config.toml
n_layer = 14
n_kv_head = 6
rope_base = 500000.0
tie_embeddings = true
init = "normal"
grad_clip = 1.0
decay_fraction = 0.605
final_lr_fraction = 0.1
doc_mask = true
steps = 3074
dataset = "wikipedia_en"
Each number is 128 + 32 x the weight over its row's rms, rounded and kept within 0 to 255. Layers, rows and columns count from 0. Numbers have three digits each. The size before them is the row's rms in percent of the matrix's.

# layer 6 attention key, 192x192, rms 0.104, rows 189-191, columns 0-95
091:132125118147138107140142122121125168142129162159071118145099117089149162098139145127088113111088128117155053133055113110129134113132211110114148129133079166172103073177122148139150184122122103111140107113169177125110132074125104145087144147094138065112157160133136150160132098099101069108
088:156178116130034137112114083103182148189115142163119116113123126150126122116118159167148122110104114106121190154104140141085135188152073101085105107117043133088138141099058143096126188082102141138127120110109111145171164155134120124125143154096128101178113088129165136163061120140142169149
086:105101144145112103115146165123108137178166092107150101163145137061146179087197134132122122133211170128128125083108166147136105094151140117142121113109100150174136094151161161076108123156098174093203096129120065173137138060171115155139185119120143186108119107186110102081108105118147131130
# layer 6 attention query, 192x192, rms 0.104, rows 190-191, columns 0-95
093:104137042135116136102163090135150154196142080110158137170154163145132113117133160091150171108108140141120136083142145192095090082152157134165126174127070097144132144088091110071107160101129128105153143117162077142120147064154173129148063192176162221139090100070120118158162127105106173067
089:140117148128149126143116103089117166143158139155133149112164122129116208079094125132079139189161123152149163068202127122122135180175185089179089129126142122129171088068215087115137154122147167149103077096133136109103136112104095104145114079160170079059141141168105118127086159079073097164
# layer 6 attention value, 192x192, rms 0.11, rows 160-191, columns 0-95
077:137153138116104147108139139142128090165205052136150124131169064132101136143093046129093067054089101138131061107120093111090162109156179145125101118166159124099143165147163161182123141135141154125131084158078129093146147161147142117142163035141176141088086117113139111097205164126114083094
084:100117108116169123149067092159104185103080108124136159126142156135133126191120147139125139170129103141150153158145135108129157148167153128124128148202092096166096089168105165088185194100102193137088114093085151155175128114123147077163106072145177131106142113187157150194127192107163086148
090:069087123110140141099169084132137151082129131113085148084154121150142167165039089139110128107119130126113152162156156144140151129092104132128128121161192076106133072078135108126119098192134070142114145128122196130155195091104119168100095210128122153077138142132086107091090149119147106141
092:144175175136116100095171140168155099128136103119153088114155142105085116106127129091141005088165137154118077104097139093110076156106146072186088075071178073142116147114136133122143121147145093138132105077079130109134141153154144093102194160138084176151135154161096090122149113148159099122
087:143135110121111159130109162143255157085138139170063106128131123148162120178177095138091116158167096087139102150178192119051064095165120153112206162134098146118110091131129150105054156112125111171188125148119145160164142127150156129145094101142118113134107099129127140165132157132134097133
089:089112136132134135148117084102066127164098153176161175134098142148139149129146175131085114118082155131127190150169169115153130130144149107133078089153144089108163129132130123099123119147134119159165112153183087098145093094131095078133148137124124108174116168094142093126108123089118118156
094:098121125119157158208119167116091127128152117175162097159146187128176143037093127107167101093158080121133096079148133155087137125157104116122167067173148180125137117117129180167080089153135116135158118142126164157119134194127146052159131106170120179105129127149159105115151118128147138091
089:192166097057150162126138161160100123123130140124103109100118151154092133043082123131168108116148080158166171173059135139141144122164101113168110104164099077105090171093127064192143149124151159125151138154077126132134083127105175168208106086107110144134118094154097113120115113101130142164
094:173169216123014134081121236101154128135112102120067061065136155149104097144147089092124144124149121144177111152170106142154148116116083134176130163152126156092125108147089068068111095145077056129127092128107108130125182160124149172140159143124152106140134167125109161127114136137109139125
097:088173186204202091118142081076103142164145145079149105154155079118141142121145104078069135140131058117067127122140126076121155148104196169152063126119166167152080175153134112182125197128132118127116097122111149121122088186096157093130142181117063196169138080157128145097152087091170121122
087:136074161124124141142125136111119129104134089105107097097142171090153158122165073132132176076154140070160145110140121163144134122117080115115083091121155154135164105134117200089148159129123127163112135158097122075094135074134160148121080092136159164095087201088103135087180126123111161078
077:108127104119154156122130104129108106113112108097114128141077132175169183064062154146117229082092087111096128116158136124097081071100166121120121123115064184140101108135156108159078156073139162142129148063102127161130086116112112080153132110120164136104201134199107100088132090159135086106
086:152135069158181096182126104113148163176197063164135116119085168167139154082152153088192142202231169112134103090104075108147139107095213126182138058095134135148135114182137113140123107089179175138102103096172152168117083159114097106131145123111117145146142134121148106115118131142094126092
089:075144117151116144104103106134163123158150162136176123137112121178129124134193136079080158164168153078149163077108162098135134096079138107113071174116132109105140112148169134188054109121134060164118089140171124197120062121131180094113194130100076072070120158113095113124095197099088121145
091:134129183085139141152125044127142107114122100057122104152203130117088123116090114103121060117111117130077136118122132089112124155151097163098127151065069135140124138078123144112134139145109128122118091152113146109104123152119134132133120173132057187178113174149125086097177168051101151145
081:123127114107105150094164080125143103110123124138112054169137146101161092143108064127077076071090130134128120099157209171137166171108144112113064096127147145189158137174097156146165077147125119103159055110148173077118121127110147086120130093129065126130137145097151103095137180121135167159
091:112113156132146103105095124166117167177156171140189143173122120142094086102118094155069165116169164175168088152111090160125156114140214140175120134088142152044126137161110125195122086154114076090106111127132088108114127131203141105098135124076105158198109103148138137073124111172102099114
079:119108104118085137186096151161168108086126126138112133112110136180141160077116101155094078219127087137168126103167171098158123092134056079112136085087100089158158194133103154141071136101138123127094179152154100143126101098151120157144137106088154062102119141071145207105112118198127130071
077:142072100103130128155073166120103115104050121193167152137124146127112149137057130141176115074130057171156146158157177140162128085147182138068162130097123161122115105126167130106183083130134143132127179156161113107138067160117174140082146142134171103105160119096086138114081127116169158130
099:121104122142177096097123076106142129166145143119109119097079077089118103154107112153110096083051138177131086072163167111085145157076170126169090132127136158132166085108097152156174091117188146111118184138169197098122110115149092103178140136136126097086079100152121142117115081131089085192
088:062147099208154146125137111091130091141087164129109136159105129161079142165185193160131189190122119197123081125134131060150118109020155104152122109155141176134092140137130133159082057103133117147122124113080141098123134176069143136106155118119118103138070118121119148169041116078109160146
089:171117085142179131104184126094155070076129099132142106094195113067142152097110125142082158125082153132102111156099143095092135166051091110083136141150147132105140150151102096163100139161126105099187082150207109071125098152108125155152171165156111138103165149102111102065206139114088196162
090:188115104098168109145099120146153078146143124179075113080154115086093094147167087146101138072072126152136089118182164146141171144085093108119109141099148150125193109075169106070132149134148146043093051103166173108099147111153125102138129142180109149111104126174172188051039145135132138129
085:123088106175129152160159178066161128091144118117126105153172100204158107045118134143125147097094124155145059126163108117147122094132076147146154155136143197105111093128151150099070124085055099150119111105113130092128089217103141196117111117080125185137132205139070125098138160127141135127
094:102072093145130104212138158139109098110164182151146113106074121159144137135121156170154117071140138186109087111125149158119083112123133184121117116089150134127167075138194120181131099188126131098103164138113156113129155105167154132154192112151156122097128151095188127123145108150067123120
088:116133139133126090096149040161138106095133140085116103116124114120189143140086127161120148108057099167140184134153126149067164151072131126134077150093150134094152119105095157125146146139135114145109072147140196129125134112124127113104179165153136077071055132115126157081100172094142176165
090:094060073156172145119100197072132163135079110152131093120023094110081119116155160124169109123107139134163133071125148187098114083116153118145200140111116144086140161125182097110126108112130112161128165119101154164163087111124127168092146139114156131077133120157136149095111106187126146120
095:129135131122131126141117121124081126185146189137163107183098162150173116113187128084135159118255062053138158160159149167135161071104156129120175126174126139098143172124074108126129141104150083125162110107127081118074115149134116088091101104085102130196091102125124138118106133158153086139
082:175042090153125159116177187094079125137074192170143081146122145166140150078156104139145117158080157147106143217139089088086145127126108081130133094121182143129137115140146166176125148151148150136101118183178050152129098155106153139098157068148178129182181120095141143109149118143162101127
088:165138126097186183102136127118137151143120091106167067105124197084135089137121159111153083163167101083123160129108112182145114147135199109102162085079135129142168127105167148138138164120153115075158076096123147112133173110060139182137132121134172081140117114124140140114095086177147135120
095:103117175152146137149081125142188127108089122191110125111139120179067166168174129085149122137110113180146108125162147087168128118121119125093196156147150084194103141128157105060143124114086155130085136123145135115173104130109108136158122094125114124141049108154174151201117134120104141149
084:137140085099166158147100156117089124126175155101121143169171193092122177187109129210087196126089173171111169107122158141126130098063137139187116128113126070134136112148139173114122110133165118135159141102154157133124101133179106122124153133116131099106136159112127130096118092168063128154
# layer 6 attention output (transposed), 192x192, rms 0.0972, rows 160-190, columns 0-95
078:118137145109140160099095129120159145141171148077152134164125124142135116187116167104101116140130142125122124151117117148092157108088057054067107141165061111143129114104149106143223115137168136119155154126169088094132102157096099122123171134143155158102151114106138134149133128169142163148
087:204107150139115140125127105105119092120062149095126138101124091204172156069157116108136122157118163113102122105152132073114167170190082121110137158154161120152131164099168116141100098107124129137148029094148154164100070133081089096182092115081158108144165094103141109121099106141088198080
093:125128070058119044113168086142126135107119140091084125139115110084141118116072132143155136119145149113118142134130120108132157085148190152154114142126139172182170060122119104125171081118114135125132117072214057130068077134074156034140137148122183113139183139078130129123161133099170153133
086:145161168157129098115113114084167160130181144105150132128000078162159066173097132145179141096103108164154136165130121169114130151142141161168154100103064155171143099122094147173196149066173110102155165111124098112159136095123102170122098129159131152179103104177103150160176158146152124116
088:122128170113088142131107134095147083169059115140086111137164083166125088084169125098156116103128159124200125166142093046170175105129112125105114105130094133114142162099094091151188120129118152084116106141068137119123127121126153135096187081147158098073135130165104076137078073146123117134
084:092155102109122128154169148134141104119137150160154080136139127081170116090138072168100150171155168156064091116131109166114156195122150124109201143101153074165129132150205069109044164180094154119107139120128181158135098104114074156129191159135124132117099107113127144067058107078162153153
092:118126146118101140104129177126168198096162082091179121116135140164098139082182146088104089117168150175144078158134147144143064142138124133024086091120099119122083144101145108128160117102131128132173135131071124119132103113133103116108114157110119124063118060149103156079102118133133174141
090:134111165095103150104148145104106144128128169194084100131090133155134150148088114113169116125143103083110170093202143138140098187178140097122153061122137149105178122144110122049165136042094151145151162091085165173112189104109107078114117191102097098113150170103169150158097163130111111164
093:130143138209141129132165065199101108133108176140108193141124142173117073100133121178154138096091142121108081194130106135171093115089083192110133100157125145122171178135108116134172114122136087199136169099082135152136170136162145096121141124105112115115136191112052072156162177172096108122
097:105135086090086075124067153136067093180117097135142088167142131121080142105174167065120133122118105060117146093099138127047108117145125108142070170091121131152057136132142174163100136105147176077128162099143142147118105136155146141084075129159085191201097137144125096103149122039068121132
084:187069132153161165123154088138135133133109129165125120105160108121154082111137137120108149087113064131104117149083086169049127081063181103115146176183135117107162160109131091158142164102126147067199169150090121161080155110151091141097130113128132047061130135151159125101119162167125144094
074:125069115176130140131095136099169158223095200156128087159122114085106142091179136133110105122131107091130093071162127103095065125153178094078139167097153061112186103115105132118134132097090094155121121133161088113134098110059156111168086132089176142089081155119125139147105075112107151103
077:119155140132122120134108136130108140081144176130189144210126182121106185164132221093184186141083127137122125143129138123104084230132052115144123124085087087126146140152135168124081151127125172130142057151123121114091100173145124158163122142080176100161085141167131145093164128108147103130
085:032128092127122110134132187064178081118124121125048129136146130148190142140152169117161107172114081067190057163114116125137153105099122148113164133111095112103109100152109127158050153125188157089112086144131163118147132126163116122155116140077087124169094093142068100144158133098123085067
091:107140096191138141172124124112138137126130115155136122128146095159219083151079150137124125110128116202160157139118113107117101096163131104123065128155104152135105145066148120130201107070154111159085168082141122118116089109178165129031133165186153177138175123168116126103148180139156117158
075:159165142069132114105167127166152137124096138133150123071110111116170117116133075086106152117132152160130190176095093140088178043116153127074121172179115205126050104057132124132098160110137120165110155131133133131154145179106105114111128178146160062152129110198102151130085147108105158111
090:076230092104143113107161168153094089103139101090165147129130094066114134143108097118130100093140151059090132180139120206125121156115091112093154130102114117127147098199126141136151128135197137151124171106137108176114080109125132153163137151109148142193097134128157149156128189181085117205
081:160054201104189172105179161184094093160093135136074141179124051108081160116129165091098166147086151158155141128123107116173119165120142104090150116126138053103097115100212098106102121118101099108153106157055153139147138110097153162142162124040095120106087097162136123076099109126151130139
081:088115130100129142145127121142131111120119078105095152043129115176118144120082122150117121219203120121096137123142101112147089162131113100106122108109157159110151120077102110173158143108101133109183053171159181150137113088159167132122111097160126117174177154151152129095085125120120179167
098:086177068118126118047124139107164152089121114090149093156145094162157136145171113168144111096143131128155052103097144141131173066118094126158113158106146120150046144141105155165213156150145110133136132115160160113125077122153125185132131146143132190135112117128095096133147066140126111155
085:074166118100080105119093148094114158142097087148090129213144171092146122117141087084140164128140116139111133096144153150152135118118087200128122138093141124152117172108070169102091182117117127110098114093188142113121182203111140100109123126138158146125092106099104108110148168130146124143
086:118148181136104090130152099138171203109088093131065104118146135110128097172118196157183162107150096093147161138160148178146153046145161184099081110123137166104145100141111156147121094156079129133160148170125085108095163117145117114058204143169192109126131147119127097139120144137126113131
086:095183206134157152107166131107101104151077085090144117159162133105108152112177136120112130169117158153074192154130147131143163149078112183136105066140165145147089086130142122199176103097144109158135101139112089132104119146143108200068146089133139076106105111122064142070134127129100120177
087:119182153141113107149153081136085177143151137144132131145139108108151144133078153130151169150066070105161069145113152124130060141083149135082089151169113086103123108113068165163124092100093137143091166152140105110104156123114113117094122172103169168091123176119119128109122090162115148122
090:152134129125125104105162108163106144106125155125105096116133117142104128156163144166123112126130148160094026117187136106120104184113146126029089082143069131108145136115133126128154182106139095114128121168114092097063173089112090117106161170171108184055173168147108137088147137160107119131
086:084142104089156120097189128129215100124140110101166141137194146100138139137200105149113134137156153075094082148152102200131221114122123137151128106126129175194128133092149121165169130176125143140131153145119082124069099132075170104101157096128137134085116098117101167130129096125175133177
094:140100137088210119100104107123079121096126131152090101120126129106147121108121118176117171107201142116113134135139126134168104094144054121094139122152172106152171075147076101192122140122130132059108144112132121174069184126156204121104119104132128127122140148107144103132135065172168101115
092:113125146136121177142077185109147099134124086162112166099114104095113104133199129066151136061140146119118081107078125161115171089079107130104176106153139160111155159174130114176020123107134146102148148123130121136137139089166158137117093078098118125179109143133106166111090156184145125143
082:167099145150136133168131153108093141206137126087137109123133168124067115115124126201156189128147100172073119119111196161113083113108119120084126159154099102136116175111155126108070168169095140090084173114097128162101120082147097132191140098083143140140108119119090081157073104141164065127
084:188124156153149147110120077186069135132151165093107154063101162161106136182151126071104156065176140163156123119152164187128193174157083139095110138135124126116090184108128136164132109169143164115206117130155059147113108115175123119104098096120135119130136104135066114119191124116069131142
093:134158185146159140184159177147153141139114157145087167153153142143138112144081113138164131178132119161162143135121133098147119057132118137119164137126101089187127174163076128129173111102092159093113073115139156094093160140164136124107129152119127160134154085088174112105123158131159110145